Weights of a small transformer language model: learned positions, tied embeddings.
Each number is 128 + 32 x the weight over the matrix's rms, rounded and kept within 0 to 255. Layers, rows and columns count from 0.

# layer 5 MLP down, 192x768, rms 0.066, rows 15-86, columns 96-191
[[121 153 109  61 163  65 246 120 136 169  97  99 147 109 138 114 151 198 129 145 141 173 134 122 101 116 130 105 135 102  74 155 184 103 181 188 166 125 172 104 124 136  39 122 144 152 132 149  37 100 103 107 107 111 132  97  94 108 107 141 151  94 185  95 145 190 143 124 173 157 104 164 151 141 146 158 149 155 172 183  68 141 139 159  85 103 119 110 101 125 157 113 183 146 116 247]
 [151 136 116 155  92 162 126 125 141 156 161 140  77  97 110 130 188 125 135 140 104 103 183 110 163 142 130 100 117 149 101 142 114  30 159 112 129  96 121 142 125  52  85 108 128 147  95 173 146 112 164 138 137 100 117  86 153 124  37 103 125 138 116 135 160  96 161 141 123 118 114 114 103  66 134 139 147 145 137 107 180 153  84  70  86 143 124  99 140 109 179 127 163 160 182  23]
 [109 131 131 125 136 184 149 139 171 100 109 121  98  68 121 116 135 146 131  75  97 111 135 177 113 139 158 110 119  67 187 157 109 144 111 100  70 164 173 145 137 159 159  65 151 136 133 118 127 139 139 111 122 164 148 162 206 132 141 132  79 119 113 125 134 154 164 138 117 152 108  70 168 172  91 156 173 119 126 118 163 149 137 158 150 157  96 154 113 171 135 150 113 120 120 152]
 [103 133 147 153 128 155  89 147 121  59 123 149 141 102 148 136 107 111  96 153 105  72 165 139 167 151  73  89 139 126 129 106  79 120 135 161 166 125 126 132 169 159 114 139 121 134 177 139 184  98 108 130 175 114 181 165 152 150 130  88  90 190 217 119  98 142  87 147 110 188 146 126 100 195 105 172 186  99  82 102 144  78 123  96 191 147 156 117 131 122  63 173  90 127 124  97]
 [148 143 141  98 128 138 146 139 162 102 131 174 122 187 103 101 121 137 141 120  83  89  92 124 108 156 162 140 121 154  96  94 142 116  97 151  82 117 124 110 158 118 169 130 133 138 138  95 116 182 175 109 154 158  70 128  97 103 174  72 104 166 124 142 186 150 142 104 174 191  45 146 143 191 102 169 151 137  95 133 113 132  87  86 127 112 114 127 134 130 126 167 172 116 138 128]
 [ 95 100 169 178 174 148 152 217 152 165  91  87  73 170  96 107 156 159 153 136  74 150  92 176 117 143 126  83 131 104 108 129  46 100 120 167  89 124 180 117 121 119 123 177 127 142  92 119 138 129 105 168 127 138 143 131 116 105 103 107  71 114 166 121 123 122 162  86 101  76  89 176 104 178 159 113 154  89 138  86 156 106  88 104 105 145 140 137 164 110  90 134  72 139 103 119]
 [120 205 108 175 101 184 133 110 185 131 189  92 132 111 129 131 178  93  89  34 141 140 110 124 154  88 115 135 141 165  50 139 150 129 226 127 206  35 199  88 166 155 117  98 118  94 142 175  94 110  88 197 145  73 157 107  81 109 100 138 143 180 120 198  85 176  90 254 150 136  91 154 181 253 180 155 216 130  99  86 117 118  79 167 169 170  95 104 133 168 119  87 105 170  97 148]
 [ 79 139  87 128 106  76 130  95 100 129  83  77 161 137 134 103  78 134 163 113 126 142 111 126 126 100 117 170 134 127 154 111 105 177 152 138 113 146 150  67  91  75 176  70 159 141 101 132 130 136  81 139 142 174 170 131 112 204 124  86 132 131  84 107  94 159 156 130 113 166 146 167  57  56 106 121 126 190 160 146  73 118  81 114 149 184 177 126 111 136  99 121  72 106 103  60]
 [174 101  91 149 141 144  62 163 134 117 152 241 140 152 144 115 130 109 109 142 190 118  66 113 190 108  88 156 131 145 108 138 146 138  96 111 158 141 109 172  51  79 164 107 148 147 157 140 133 108 121 144 145 130  75 142 139 120 111 128 108  63  83 213 139 133 153  97 157 125 132  85 103  40 120 100 125  79 198 139 149 118 152 124  36  89 109 102 118 170 136 113 162 152  99 159]
 [141 132 115 143 146  88  88 162 120  44 108  80  61  98 106 130  80 143 123  70 161 152  74 154  48 156 186 174  96 113 152 126 110 174 131  79 208 170 141  62 147 195 185 154 147 105 139 141 191 108 125  63 121 141 102 131 130  98 160 145 228  87 135 135 145 134 144 137 126 162 115 131 178 144 165 111 108  81 115 141 158 105 158 102 107 105 110 102 144 165  93 157 159 105 143 129]
 [ 98 164 131 163 111 124 153 173 206 131 143 122 141 131 148 124  89 183  77 105 143 126 150 172 180 125 131 159 177 128 146  90 117  84 156  99 165 123 151 167 114  55 151  89  91 115 100 172 149 106 127 165  93 184  86 111 154 161  84 166 149 186 158 137 103 122 141 135 170 202 123 130 128 185 110 112 113 124 135 107 163 148 131 204  76  87 114 170 127 158 180 101 147 146 162 138]
 [162 120  77 116 107 110 154 138 152 154 180 141 223 119 149 142 141 156  76 119 126  92 185 114  64 172 174  99 146 125  68 138 143 131 135 124 160 170 105  89 107 211  85  97 101 120 128 105 142 144  74 159 104 127 132 110 121  97 134 138  81 117 122 213 116  99 152 135 140 151  95 121 156  90 152 133 142 158  93  29 123  77 146 230 160 134 143 120 129 152 144 110  76 149 163 142]
 [159  81  85 125 120 152 106 122  97  69 152 118 101 117  68 156  73 191 120  99 154 103 122 123 153 135 110  98 115 133 144 135 111 126 162 131 115 178 156 147 145 141 108 100 113 115 159 151 124  96 159 105 124 154 119 148 108 116 140  97 125 111 146 154 141 134 151 140 154  72  91 101 146 169  82 152 154 106  88 124  85  96 158 192 196 151 118  85 141 105 122 101 144 148 156  88]
 [134 150 134 127 143 114 104  46 116 153  69 124 144 133 122 174  83 118  87 104  90 167 108 146 142 134 102 179 108 178 116 162 128  93 126 172 177 134 179  80 135 101  79 168 125 121 142 150  94 116 145 131 152 127 151 157 139 141 151  91 137  67 114 107 155  98 164 158 124 106 138 191 134 170  95 134 133 147 100  99 131 151 108 111 219 127 126 128  76  90 164  84 114  74 164 152]
 [ 81 169 162 158 120 131 116 127 105 164 166  94 159  89  48 172  76  97  82 129  96 123 131  70 141  84 163 128 172 127 155 128 116 154  99 128 127 147 105 105 146 171 116 144 148 112 149 195 106 128 101 105 127 154 138 148 162 154 177 158 134 124 102 123 104 123 128 136  99  62 127 165 108 131 127  73 137 166 163 120 118 133  74  80 139 119 151  74 113 129 116 116 141 153 153 162]
 [121 145 104  72  94 149 149 208 120 134 132 154  68  57 115  68 104 117 121 150 143 102 163 119 147 156 128 111 102 146 169 195 178 151 128 138 143 142 158 119 133 133 101 203 161 119 136 106 119 118 134  45  87  93  98 102 118 163 126 162 155 194 127 152 119 149  83 130 155 118 139 131  57 100 110 112  95 186 186 108 126 138 182  89 137 132 110 150 123 145 139 148 156 147 105 151]
 [119 139 118  64 143 119  36  69  68 123 161  77 119 104 152 165  58 142  97 125 108 170 117  78 123  84  79 104 129 165 103 151 147 170 115  77 122  89 111 146  99  71 136 131 100 160 104 106  61  57 103 111 129 127 138  87 173 170 172 116 123 204  99 140 160 103 121  96 105 110 114  74 171 108 208 164 126 127 128 115  90 118 137 170 153 110 140 181 173 110 143 156 186  65 117 163]
 [168 108 186 141 144  75  74 152  84 123 111 180 128  28  84  66 167 128 138 169 127 136 160 206 147  72  53 164 159 188 116  79 140 212 108 112 145 128 176  97 115 120 153 112 169 143 118  72  87 168 120 124 186 188 131 128 103 127 170 132 120  75 120 184 207 192 146 149 116 108 111 188 127  62 191  83 109 124 110  96 170 101 152 105  95  98 154  98 113 118  84 199 183  71 137 121]
 [108 158 157  87 128 153 137 118 136 113 127 129 100 184 165 117  89 133  75 123 102  45 185 151 118 118 137 196 154 170 103 118 129 118 129 163 115 167 186  88 158 156 146 102 110 117 170 128 167 128 120 161 127 120 144 125 171 144 131 101 139  96  48 109 156 166 156 102  85 158 149 167 127 149 141 122 146 169 146  84 150 156 149 146  95 160 142 161 132 160 160 141  99 120 108 110]
 [ 83 110 128 129 153  92 101 136  55 200 103  74  74 151 121 167 175 105 121 135 141 161  67 141 124 150 138 113 113 160 124 110 178  81 144 163  73 105 211  87  79  67 101 157 116 176 171 139 108 115  38  88 112 114 194 159  62 169 122 144 173 114 105 166 156 108  82 119 101 118 105  97 122 186 109 146 177 127 112  99 177 135 142 130 123 119 140 163 166 193 119 135 114 103 133  93]
 [146  98 150 105  91 180 102  86 190 229 137 127 153 190 114 110 157 174 177 156 150 136 126 176 136 121 124 126 119 106 115 171 191 146  99 123 148 178  35 105 104 140 179 144 126 132 109 117 144 139 141  58 151  92  86 136 169  82 127 129 140 133 120  90 142 132 124 109 136 139 134  94 137 152 122 114 129 151 105 102 166 159  65 103 121 180 145 102 158 101 105 138 132  83 134  96]
 [128 134  92 119 185 150 136 111 177 178 127 142 152 125 139 143 164 132 111 137 171 157 165  88 157 115 166 136 142 124 130 113 185 138 119  90 185 133 120 123  44 116 123 142 139 177 134  90 139 123 130 140 155 151 113 141  87 122 121 108 105 154 120 130 109 150 109 114  81  61 149  89 132 129 163  61 111 152 155 118 105 136 112 148  91 142 117 180 175 148 117 123 131 167 156 150]
 [127 137 194  97 131 155 128 144 208 143 110 183 139  89 140  85  65 136 105 138 113 131 112 142  59 176  75 204 117 153 147 173 148  83  66  80 138 132 139 100 149 137  98 104 114 110 141 132 147  55 154 119 110 182 118 152 104 139 170  97 132 105  89 159 131 149 107  40 132 177 140  88 150  90 130 105 126 170 125  79 116  95 142 111 141  98  94 216 153 120 127 110 198 141 111 117]
 [131 128 152 121 126 129  92 112  65 161 134  90 102 125 128 100 202 159 124 117 158 140 115 107 173 107 160 125 121  82 115 135 120 178 138 129 138 159 109 117 100 116 107 150 110 117  62 120 146 157 102 125 113 124 123 107 121  96  83 165 157  95 211  96  87  95 106 118 113 101  90 107  86  61 170 142 114 131 158 124 138 144 104 160  77 108 105 112 174 102 149 174 115 176 170 149]
 [ 87 114  54 101  96 148 175 124 166 116 165 138  89 129  93 143 184  70 123 125 118 140 152  56 110 143 188 140 168 134 138  80 167 188  88 141 126  71 121 111 162 177 125 104 109 152  83  99  60 160 174 159 114  93 174 156 169 190 119  89 146 118 131 138 133 136 106 144 140 134 123 167 158 136 111 144 114  87 128  91  65 152 119 139 145 150 153 102 133  77 118  99 116 113  92  46]
 [105 191  98 114 141  84 142 173 111 104  71 126 118  90 145 116 158 126 159 168  98 179 147 157 130 140 111 106 104 176 179 174 119 139 161 116  74 111 155 115 147 106 131 170  85 144 133 132 141  58 156 100 136 168 173  82  37 135 189 188 131 102 161 103  83 108  94  98 123 162 123 117 155 158 143 155 121 164 165 134 114 143 151 131 139 110 205 133 117  80 162 121 165 127 107 126]
 [ 82  79 111 215 148 100  92 142 121 115 166  89  87 158 145 173  91 118 108 134  88 190 165 158 146  94 165 131  86 100 112 133 145 156 131 132 138 114 149 146 134  92 168 117 121 135  94  46 187 140 158 105 135  82 103 180 101  97 143  72 106 196  84 144 143 169 179 164  73 121 139 101 143 100 153 109 174 142  79 109 101 143 142 123 119 139 133 109 197 171 102 142 160 147 102 153]
 [108 129 187 175  99  87 126  65 162  97 115 160 139 128 117 154 112 162 153  81 136 165 213  94 139 147 142 139 105  88  38  93 137 185 145 133  95  81 147 164 111 183 187 129 138 103 149 105 128 117 126 182 103 126 171 123 135 119 164 136 165 115  82 188 116 150 167 205 151 122 143 116 117 115 181  41 137 152 119 108  91  91 154 139 135 155 137 158 160 155  82 139 106 143  99  85]
 [116 102 102 185 138 135  71 120 170 104 146 125  81 139 152 161 127 113  84  92 106 100 194 156 115 179 132  78 131 113 163 141 163 123 132 162 143 107 183 108 177 170 164  84 163 183 161 116 127 103  78 134 126  74 119 112 107 140 126 129 163 109 129 107 137 152 115 170 157  97 134 202  41 151 174 125 113  96 137 163 148 148 109 149 128 101 130  43  93 141  99  70 104 116 119  66]
 [124 114 143 171 137 124 133 101 161 144 101  89 155 112 158 140 162 162  86 106 112 141 149  83 115 168 164  80 126  70 182  99 101 137 143 170 154 109 145 130 208 161 100 181 138 107 174 144 109  83 125 133 100  76  91  83 119 151 102  88  90 159 154  77  98 138 155  86 149 181 135 130 147  69 140 114 122  87 136  81 120  70 111  83 151 111 137 160 100 143 106 145 150 140 108 143]
 [138 101 120 128 175 132 135  69 230  89 121 160 112 122 120 162 124 128 175 177  93 146 163 189  99 116  83 108 150 178 150 116 142 152 159 168  83 130 176 111  83 156  97 125  76  89 169 154 113 130 121 108 104  90  98 120 137 111  54  68 103 166  19 219 120 126 131 117 212 181  91  88 129 120 133 100 171 152  94  79 108 151 131 109  80 179 129  80 171  54 136 124 101 136 154 105]
 [145 118 133 115 139 129 154 150 124 131 136 137  93 201 156 154  84 118  78 123 114 113 107 155 120 163 154 108 136 154 133  98 182 158 127 143 121 162  88 116  88 132 151 164 176 114 135 125 144  79 114 146 120 128  96 129 138 135 152 149 137 137 189  96 137 166 140 119 133 114 154  80 106 130 104 101 185 126 119 121 148  82  55 153  92 142 103 195 131 139  99 111  99 139 121 104]
 [145 107 181  83 157 146 103  82 130 135 127 116 127  75 136 177 151 138 152 166 101  86  96 128 143 136  84 167  66 122 126 128 147 168 106 121 116 129  72 151 137 111 179 172 165 132  99  92 128 119  99 160  87 143 154  84 195 156 118 130 131 142  95 123 131 139 156 141 114  85 120  54 110 111 100  96 113 112 138  98 113 141 130 134 132 116  47 130 115  82  96  80 142 122 130 121]
 [116 168  80 164 112 134 159  91 179 128 143 174 145 168 102 122 147 120  77 107 122 128 169 157 152 131  86 186 147 137  83 105 139 141 101 121 199 104 116 171 182  98 172  97 151 163 126  97 154 134 158 186 150  67 154 132 100 153 204  90 137 188 152 118 130 184 135 174 132 128  63 176 232  88  73 161  60 168 174 144 161 199 177  91 134  97  94 154 119 112  94 137 136 140 136 121]
 [111 144 103 112 177 134  86 106  79 121 146 111  58 172 122 129  84 114 105 144  98  95  86 146 134 131 166  51 124 123 143  93  86 147  99 180 107 157 116 156 121 136 140 132  56 127 112 183 124 121  52 119 149  85 187  89 111  54 124 141 129  17 113  92 155  84 122 121 134  45 111  85 210 120 133  88 143 137 142 141  37 102 161 102  59 109 112 104  73  88  72 175 125 104 105 142]
 [143 159 121  99 196  80 133  81 144 136 138 102 173 142 135 177 138 141  91  93 143  89 118 127 129 159 144 130 141 139 113  90 100  56 106 112  99 114  91 173 118 159 126 105 192  86  88 136 137 105  76 175 148 154 109 114 167 118 144 143 145 105 143 134 136 174  57 151 164 173 115 116 105  97  84 141 116 157 151 177 154  54 127  99 167 121 159  50 132 144 120 152  98  71 190 100]
 [139 154  86 112 137 186  86 117  76 121 174  85  96 106 178 150 124 143 167  95 149 173 201  87 180 146 142 122  98 162 114 161 135  89 137 148 157  70 115  51  84  59  87  99 150 149  86 205 127 119  75 174 172 107 120 117  55 179  92 120 148 131 109  78 113  81  55  86 119 131  76  67 103 122 174 199 150  92 150 114 141 115 133 113 212 128  58  80 156 126 161 124 111 104 155  91]
 [182 111  59 169 155 113 118 183 102 123 127 102  58  81  90 168 146  94 136 161 145 162  53  96 128 103 191  97 114 109 116 113 106 113 175 136  88 135 197 105 155 107 128 104 106 104  58 105 109 126 133 118 111 137 137  96 174 147 122 133 143  61  78 135 139 129 129 140 100 150 157 122  95 154 197 113 108  98 114 122 148  89 125 153 155 179 106 125 186 106 123 170 136 138 154 129]
 [176 168 134 166 102 160 124 103 160 116 166 135 128 184 179 122 146 163 106 138 153 137  74 144 113 115 121  71 173  70 112 151 137 107 168 112 165 111 149 110 133 128 165 128 124 102 166 110 143 168 141 120  98 157 169 142 138  85 143 127 164 149 222  97 101 136 152 115 122 118 110 110 110  96  71 103 121  94 180 129 191 160 146 120 110 173 152 169 127 140 172 140 117 157 102  76]
 [187 104 207 129 115 164 101 106 104 159 125  63 166 114  96 149 125 160 151 179  95 119 103 133  88  43 129 120 147 156 130  76  78 119 166 102 115  75 188  61 118 152 101  81 208 147 127 126 112 144 128 147 132 101 175 143 157 161 108 131  85 110 154  85 144 115  93  91 138 207 156 153 120  53 110 176 183 175 116 151 128  74 160  70 103  98 125 222 183  92  96  95  86 120 110  92]
 [114  77 140 108 130  63  75 119  52 158  92 138 182 110 142 156 149 188 138 128 177 122 148  67  89  83  76  95 120 114 125 122  95 117  98  83 102 102  76 151 119 140 157 149 107 179 119 176 152 147 155  88 148 133 138 122 153  62 196 180 114  95 144 150 103 111 142 156 123 116 124  80  79 134 155 114 120 141 150 112  85  96 145 126 123 101 134 120 105 110 113 177  85 129 131 154]
 [138 177 142 127 192 137 134 105 107 165 180 135 147 143  86 132 139 104 110 193  88 145 111 153 108 107 106 170 124 158 139 120  95  97 108 100 153 181  75 131 131 122 118 118  99 112 160 156 152 131 145 130 110  50 172 156 109 142 127 102  77  98 101 146 158  89  76 141  88 132 212 103  62 126 106 107 138  54  97 113 165 135 133  95 106 205 145  98 100 100 116 129 124 172 133 113]
 [123 164  89 221 129 101 124 203 174 166 130 135 202 139 120 150 163 129 108 103 141 158 134  77 142 145 192 163 162 147  98 137  78 112 147 114 155 120 167 134 158 105 104 131 172 114 102 170 100 148 164 147 134 107 130 158 139  84 106 165 110  35 164 195 192  69  45 123 149 118 109 147 144 181 119 110 143  73  91  85 111 133  96  78 151 141 120 187  75 117  87 168  82 171 132 100]
 [143 124 223 158  87  91 135 127 125 130  63 149 126  77 145 130 102 147 166 160 171 135 160 111  94 142  87 151 155 119 170 182 197 112 139 124  97  99 146 137  89  65 110  60 140 141 174  79  81 105 141  99 114 164 138 110  67 112 137  95 179 110  89 184 114  68 152 160  61 119 131 103 123  96  63  71 115 128 110 162 105 102 134 182  92 132  69 154  97 133 140 161 155  87 141 167]
 [134 120  98 116  99 152 134 167 111 107 115 139 158 143  64 137 130 131 104 118 113 154 182 126 145 141 153 118  84 149 148 119 155  87 141 130 149 100 101  81  95  90 111 115 128 126 128 147 158 132 121 122 186 140 135 126 154 171 123 137 124 145 127 151 125  90 126  85 146 133 128 119 145  98 151 128 103 103 122 116 123 145 117 146 169 217 137 146 137 127 134  99 113 131 127 129]
 [118 129  82 116 209 134 102 135 138 104 173  96 151 171 133 159 121 103 135  80  95 122  73 210 179 144 130 103 152 151 172 123 134 126 166 115 123 132  93 133 131 120 144 127 185 152 189  33 118 111 156 128 142  99  47 126 165 132 149 118 171  52 111  64 123  98 158 108 149 105  78 104 184  70  94  64  76  94  97 109 108 158  81 180  88 133 140 131 104 136 157 158 125 155 131 199]
 [125  75 154  95 121 128 106 128  89 120 164 198 134 125 220 136 111 147 159 134 148 125 152 159 151 126 104 134 168 119 103 133 164 150 114 127 133 159 106  87 160  70 147  99 135 171 146 179 114 138 150 129 143 156 139 174 141 136 121 138  95 107 149 159 125 157 135 123 127 175 162 151 125 145 133 108 164 139 148 105 147 107 109 129  44  76  78 167 100  44  63 103 209 115 102 109]
 [ 92 146 110 123 149 143 150 165  77  86 181 128 109  76  89  63 139 156 127 129 132 148 131 124 126 170 153 118 176 108 115 138 138 118 121  82  83  95  39  99 200 131 138  70  83 172 100 130 134 101 138 149 195 106 137 157 166 152 160 101 102 121  72 141 114 154 128  94 126 119 130  86  80  93 140 120  52  98 106 100 122 158 139 117  88 105 167 113 170 160 108 100 123 182 110 181]
 [ 78 104 132 116  72 100 155 125 128 157  89 162 110 131 160 140 140 151 163 101 148 105 109  74  99 150 139 146 157 142 117 145 114 141  93  93  93  93  91 169  84 138  97 102 143 113 150 166 153 103 140 118 138 192 146 103 115 185  77 128 146 164 181 105 124 135 126  75 101  93  52 147 158  78 156 137 136 174 109  70 198 172 137 165 174 102 147  69  81 197  99 141 104 105  72 132]
 [115 162 139 102  92 148 184 194 169 137  89 114 149 163 134 144 179 107 106  76 116 116 133 102 129 124 137 105 118 123 160  53 133 154 149 142 135 169  90 174 118 111  99 144 159 162 133 117 116  74  83 127 189 147  86 131  93 166  76 116 128 131  96 188 101 138 124 128 135 133 126  53 111 113 119 159 118 159 179  65 139 104 125  60 143 117 112  99  99 118 110 149 146 144 148 144]
 [112 160 127  86  92 107 167 106 140 155 136 139  89 139 132 102 112 168 120 168 182 117 112 197 158 107 144 144 147 144 173 148 105 115 127 165 101 186 100 121 148 118 167 129 102 144 119  84 135 151 127 175 126 124  66 115 153 157 125 170 155 123 101 157 149 111 107 129 106 140  70 147 151 187 134 126 127 152 111 113 210 123 129 164 139 171  96 100 126  85 195 173  60 126  89 105]
 [127 142 131  93 129 147 163  91 127 160 117 128 152 122  92 107 143 137 166 165 123 181  71 145 100 129 173 126 125  96 101 144 147 175 136 170  84 188 150 152 152 125 133 163  83 124 119 145 153 141 134 128 185 109  98 117 121 134  82 103  90  89 129 128 115 171 157 158 142 132 156 139 140 137  76 108 120 178 160 115 140 152 164 122 145 125 142  83 155 137 154 106 106 127 173 165]
 [162 172  66 185 177 155 108  72 188 154 177 159 122 104 128  93  87 165 121  77 158 158 113 103 189  96 137  97 164 125 169 112  95 176 129 145 111 127 131  93 163  69 106 156 148 127 126 127  75 125 144 151 117 114 124 147 161 175 137 168 134 114 109 114 175  78 135 113 182 149 176  90 123 122 189 131 132 193 118 126 134  86 123  81 132 122 196 135 155 110 132 120  90 105 186 153]
 [114  89 138 150 162  77 106  97  69 130  88 131  96 118 128 128 148 139 105 116 124  92 166 122 130 121 142 154 119 114 153  65  93 155  99 146 102  85 177 130 144 121 105 174 114 165 158 116 111  81 100 151 106 146 173 137  91 146  89 111 114 114  66 123 116  79 153 165 127 123 160 118  99 137 102 122 101 144 107 157  70  86 131  92 114 141 220 162  92 194 161 101 202 103 171 130]
 [ 98 175 127  62 128 154 160 178  94 162 140 221  77 131 183 132 132  63  77 162 102 119 142 112  60 115 133  79 177  85 106 232 113 159 115 173  98 114 118 165 132 107  63  82 103 139  81 118  79 113 158  87  97 119 156 100  84 139 113 131 120 111 152 115 100 119  87  68  97 121  93  94 115 107 105 142 136 136  99 167  81  98 105 144 106 109 145 155 140  72 144 163 180  94  74 160]
 [111 193 159 100 116 123 123 156 168 135 150 158 183 100 111 123 111 167 139 132  96 154  78 119 132 101 171 188 185 138 111 170 140 110 164 142 118 145 120 104 116 132 118  74 156 158 131 176 144 128 139  95 101  77  93 120  97 130 119  90  96  55 109 141  99 142 105 148 160 170 113 169 169 156 151 138 127 164 142  70 183 126  94 190 124 133  91  91 183 184  79 137 127 157 134 106]
 [ 89 119  90 136 109 136 136  83 129 165 120 143 141  87 114 169 123 159 106 122 158 139 146 166 144 123 137  73 129  65 114 156 154 118 134 162 119 122 184 143 198  97 112 151  45 170 123 166 121 185 140 124 115 122 157 107 160 153 106 163  92 161 110 111 115 116 111 103 136 123 152 112  67 177 219 156  98 106 135 155 112  93 110 188  97 134 144 122 110 173  94 157  62 128 113 105]
 [141 110 105 161 104  88 130 142 129 108  66 201 101 168 141 127  92 118  95 106  87 103 146 163 141 124  85 167 126 144 125 106  95  17 115 153 117 111 112 146 151 122 114 133 136 131  99 173  60 145 123  89 166 146  92 108 102 118 107 122  92  73 125 102 121 104 123  25 148  88 100 112 111 132 128 126 148 121 135 133 139 114  58 171  96  85  87 143 103  96 119  64 151 134 123 130]
 [113 102 126  88 143 153 173 125 114 154 118  75 151 119 130  61 190 176 151 116 207 111 112 113 153 159 201 156 145  90  74  89 125  59 181 119 159 127 134 124 125 175 131 108 114 117 168 137 185 142 185 178 185 192 115 111 126  98 135 103 112 156 142 135 143 115 111 124 122 207 108 110  81 148 138 156 128 107  76  95 141 142 142 155 194  78 123 123 177 134 147 133  42 133 123  66]
 [103 144 128  83 116 147 159 128 120 130 162 147 109 164 171  75 120 151 174 121 112  66  97 143  99 126 114 114 126  91  98 111 191 122 176 112 137 166 140  99 125 149 129 139 140 155 141  97 103 101  74 134 103 160  88 164 196 116 153 159 137 131 163 165 132 141  63 112 104  87 104 178 132 158 172 151 115 109 128 142 140 176 106 122 156 146 163 100  99 109 156 141 112 124 148 172]
 [131 117  87 114 111 137 110 134 127 107  88 124 137 129  84  83 104 169 146 135 156 106 163 142 173 156 139  97 133 113  94 146  82 118 145 131 144 150  88 164 104 121 123 135 116 136 133 121  88 176 151  96  95 114  96 106 107 113 137 120 110 162 101 122 111 158 144 146 115 204 158 108 120  46 169 115 130 203 111 165 154 126 138 170 118 105 150 114 112 148  95 127 158 119 134 120]
 [ 93  74 118 147 166 120 133  86 160  99 109 114  94  86  86 123 167 139  89  74 113 127 176 143 157 145 158 145 120 158 120 125 105 153 160 134 107 144  95 128 123  72 127 104 135  84 194 138 146 140 163  54 119 117  58 152 142 116 129 118 105 114 153 126 147 192 131 130 161 121 121 136  97 100 135 153 136 133 112  94 138 141 137  72 146 104 170 149 120 100 140 124 156 125 107 142]
 [150  88 166 138 165 119 149 146 114 119 140 134 118 144 127 126  90 128 111  59  69  93 167 133 132  98 151 147  98 119 158  91 161 116 106 142 214 173 168  89 129  72 159 112 123 111 183 187 147  93 100 158  91 187 143 146 143 135 132 150 135 104 191 119 162 139 125 128 173  89 125 109 163 156 108 173  89  93  65 129 151 134 138 133 120 186 111 160 136 110 101  60 132 146 168 166]
 [116  87 175 102  50  66  95 167  74  83  71 114 122  85 126 109 180 101 180 138 119 184 109  88 142  95  82  94 155  83 148 190 169 101 150 112 101  99 131 199 137 158 166 115 147 143 113 109 140 101  50  81 105 119 151 132 137 129 162 131 132  99 174 105 120 109  97 145  79 134 152 136 142 135 114 111  29 143 172  80 168 107 156 122 125 106 153 116 163  94  88 165 146 128 116 169]
 [104 150 153  87 131  90 178 124  90 125 134  77 154  94 131 102 110 144 136 118 114 130 105 130 204  92 110 129 124 112 140 107 134 131 190  95 180 144  85  90 130 185 160 176 149 155 126 163 189 165 158 171 117 120 156 151 107  65 115  78  89  79  87 113 113  89 149 161 149  48 129 174  87  91 164 173 210 204 149  93 115 132 142 159  90  92 112 103 144 186  79 114  87 106 143  56]
 [153 134  88 141 114 140 118 174 204 106 123 177 123 120  97 162  85 112  94 127  22 102 172 160 117 105 109 118 123 153 118  42 148 103 143 145 111 142 148 151 147 113 166 148 138 173 162 202 156 144 157 134 153 139 146 156 109 162 124 157  96 131 141 171 116 139 172 129 150 122 169  99 147 128  95 115 125 105  72 133  83 140 155  90 124 180 111 107 216  99 167 105 115 144 125 125]
 [104 134 135  71  93 176 206 167 157 147  83 155 152  99 163  92 117 131 137 164  76  99 138 120 165 152 100 133 109  83  98  56 128 160 128 153 174  93 130 130 151 143 114  73  93 156 137 125  93 165  74  53 111 132 149 144 109 137  96 100 127 130 143 131  99 150 124 136 119 142 142 164 174 127 101 105 149 146 140 154 125 159 138 105 126  56 124 106  98 111 151 107 122 150 129 146]
 [130 211 135 112 121 143 131 104  97  85  93  91  82 120 137 113  89 100 142  93 145  87 147  82 180 117 144 130 141 144 176  93 100 173 111 140 129 120 115 142 102 100  78  59  85 111  96 149  96  84 101 167 133 144 116  71 153 119 135 141 190 166  95  66 112 137 100 119  95 177  96 172 119 100 172 123 109 141 117 128 126 121 111 174  96 162 144 101  75 149 100 134 125 151 146 115]
 [122 124 130 100 100 172 166 109 178 148 156 151 155 120 120 106  80 141 134 139 233  97  82 165 115 127  76 109 130 122 141  92 184 159 129  90  80 147 169 131 146  84 133 139 141 188 132 114 195 133 155 156 110 145 149 167 160 167  97 147 128 151 191 149 138 110 145  86  96  93  90 136 107 111 141 109 122 162 170 158 101 126 167 139 182 219  50 132 108 199 126 123 132  82  98  92]
 [167 127 142  68 149 118  53  53 165 149 132  77 106 124  81 143 145 130 114  77 140 117 111 108 100 125 198 114 158  97 114 134 126 184 126 128 151  76 161 129 138 112 143 102 101  80 123 205  97 128 150 150 146 141  97 135  90 188 168  48 159 106 139 124 101 128 166 129 116  99 152 138 110 127 108  78 121 157 128  90 113 144 128 180 151 150 123 160 110 145 132 142 109 161 125 144]
 [166  62 157 143  87 141  95 116 120  12 148 166 118  82 144 157 148 114 147 106 101  81 148  55 143 121 150 135  97 125  98 149 146 224 114 133  72 131 128 126 152  86 106  59  82  54 118 138 151 141 211 123 115  93 147 147 116 137  81 119 150 110 148 132 155 177  93 162  83 145 131 161 117 160 111 113 161 152 146 156 137 145 170 157 172 124  88 131 104 147 125 135 112 119 122 111]
 [110 140 136 112 132 112 116 138 167 166 129 124 114 134 141 166 118 150 145 146 140  87 129 142 147 209 100 111 104 106  81  92 136  96 106 116 168 154  73  84 127 175  87 115 121  97 131 202 179  98 159 200 165  93 127 153 121 116 121  98  97 197 129 156 103 118  95  78 145 154 121 178  88 113 187 152 137 111 134 155 136 101 143  76 148 128 100 103  80 106 159 134 100 153 147 140]]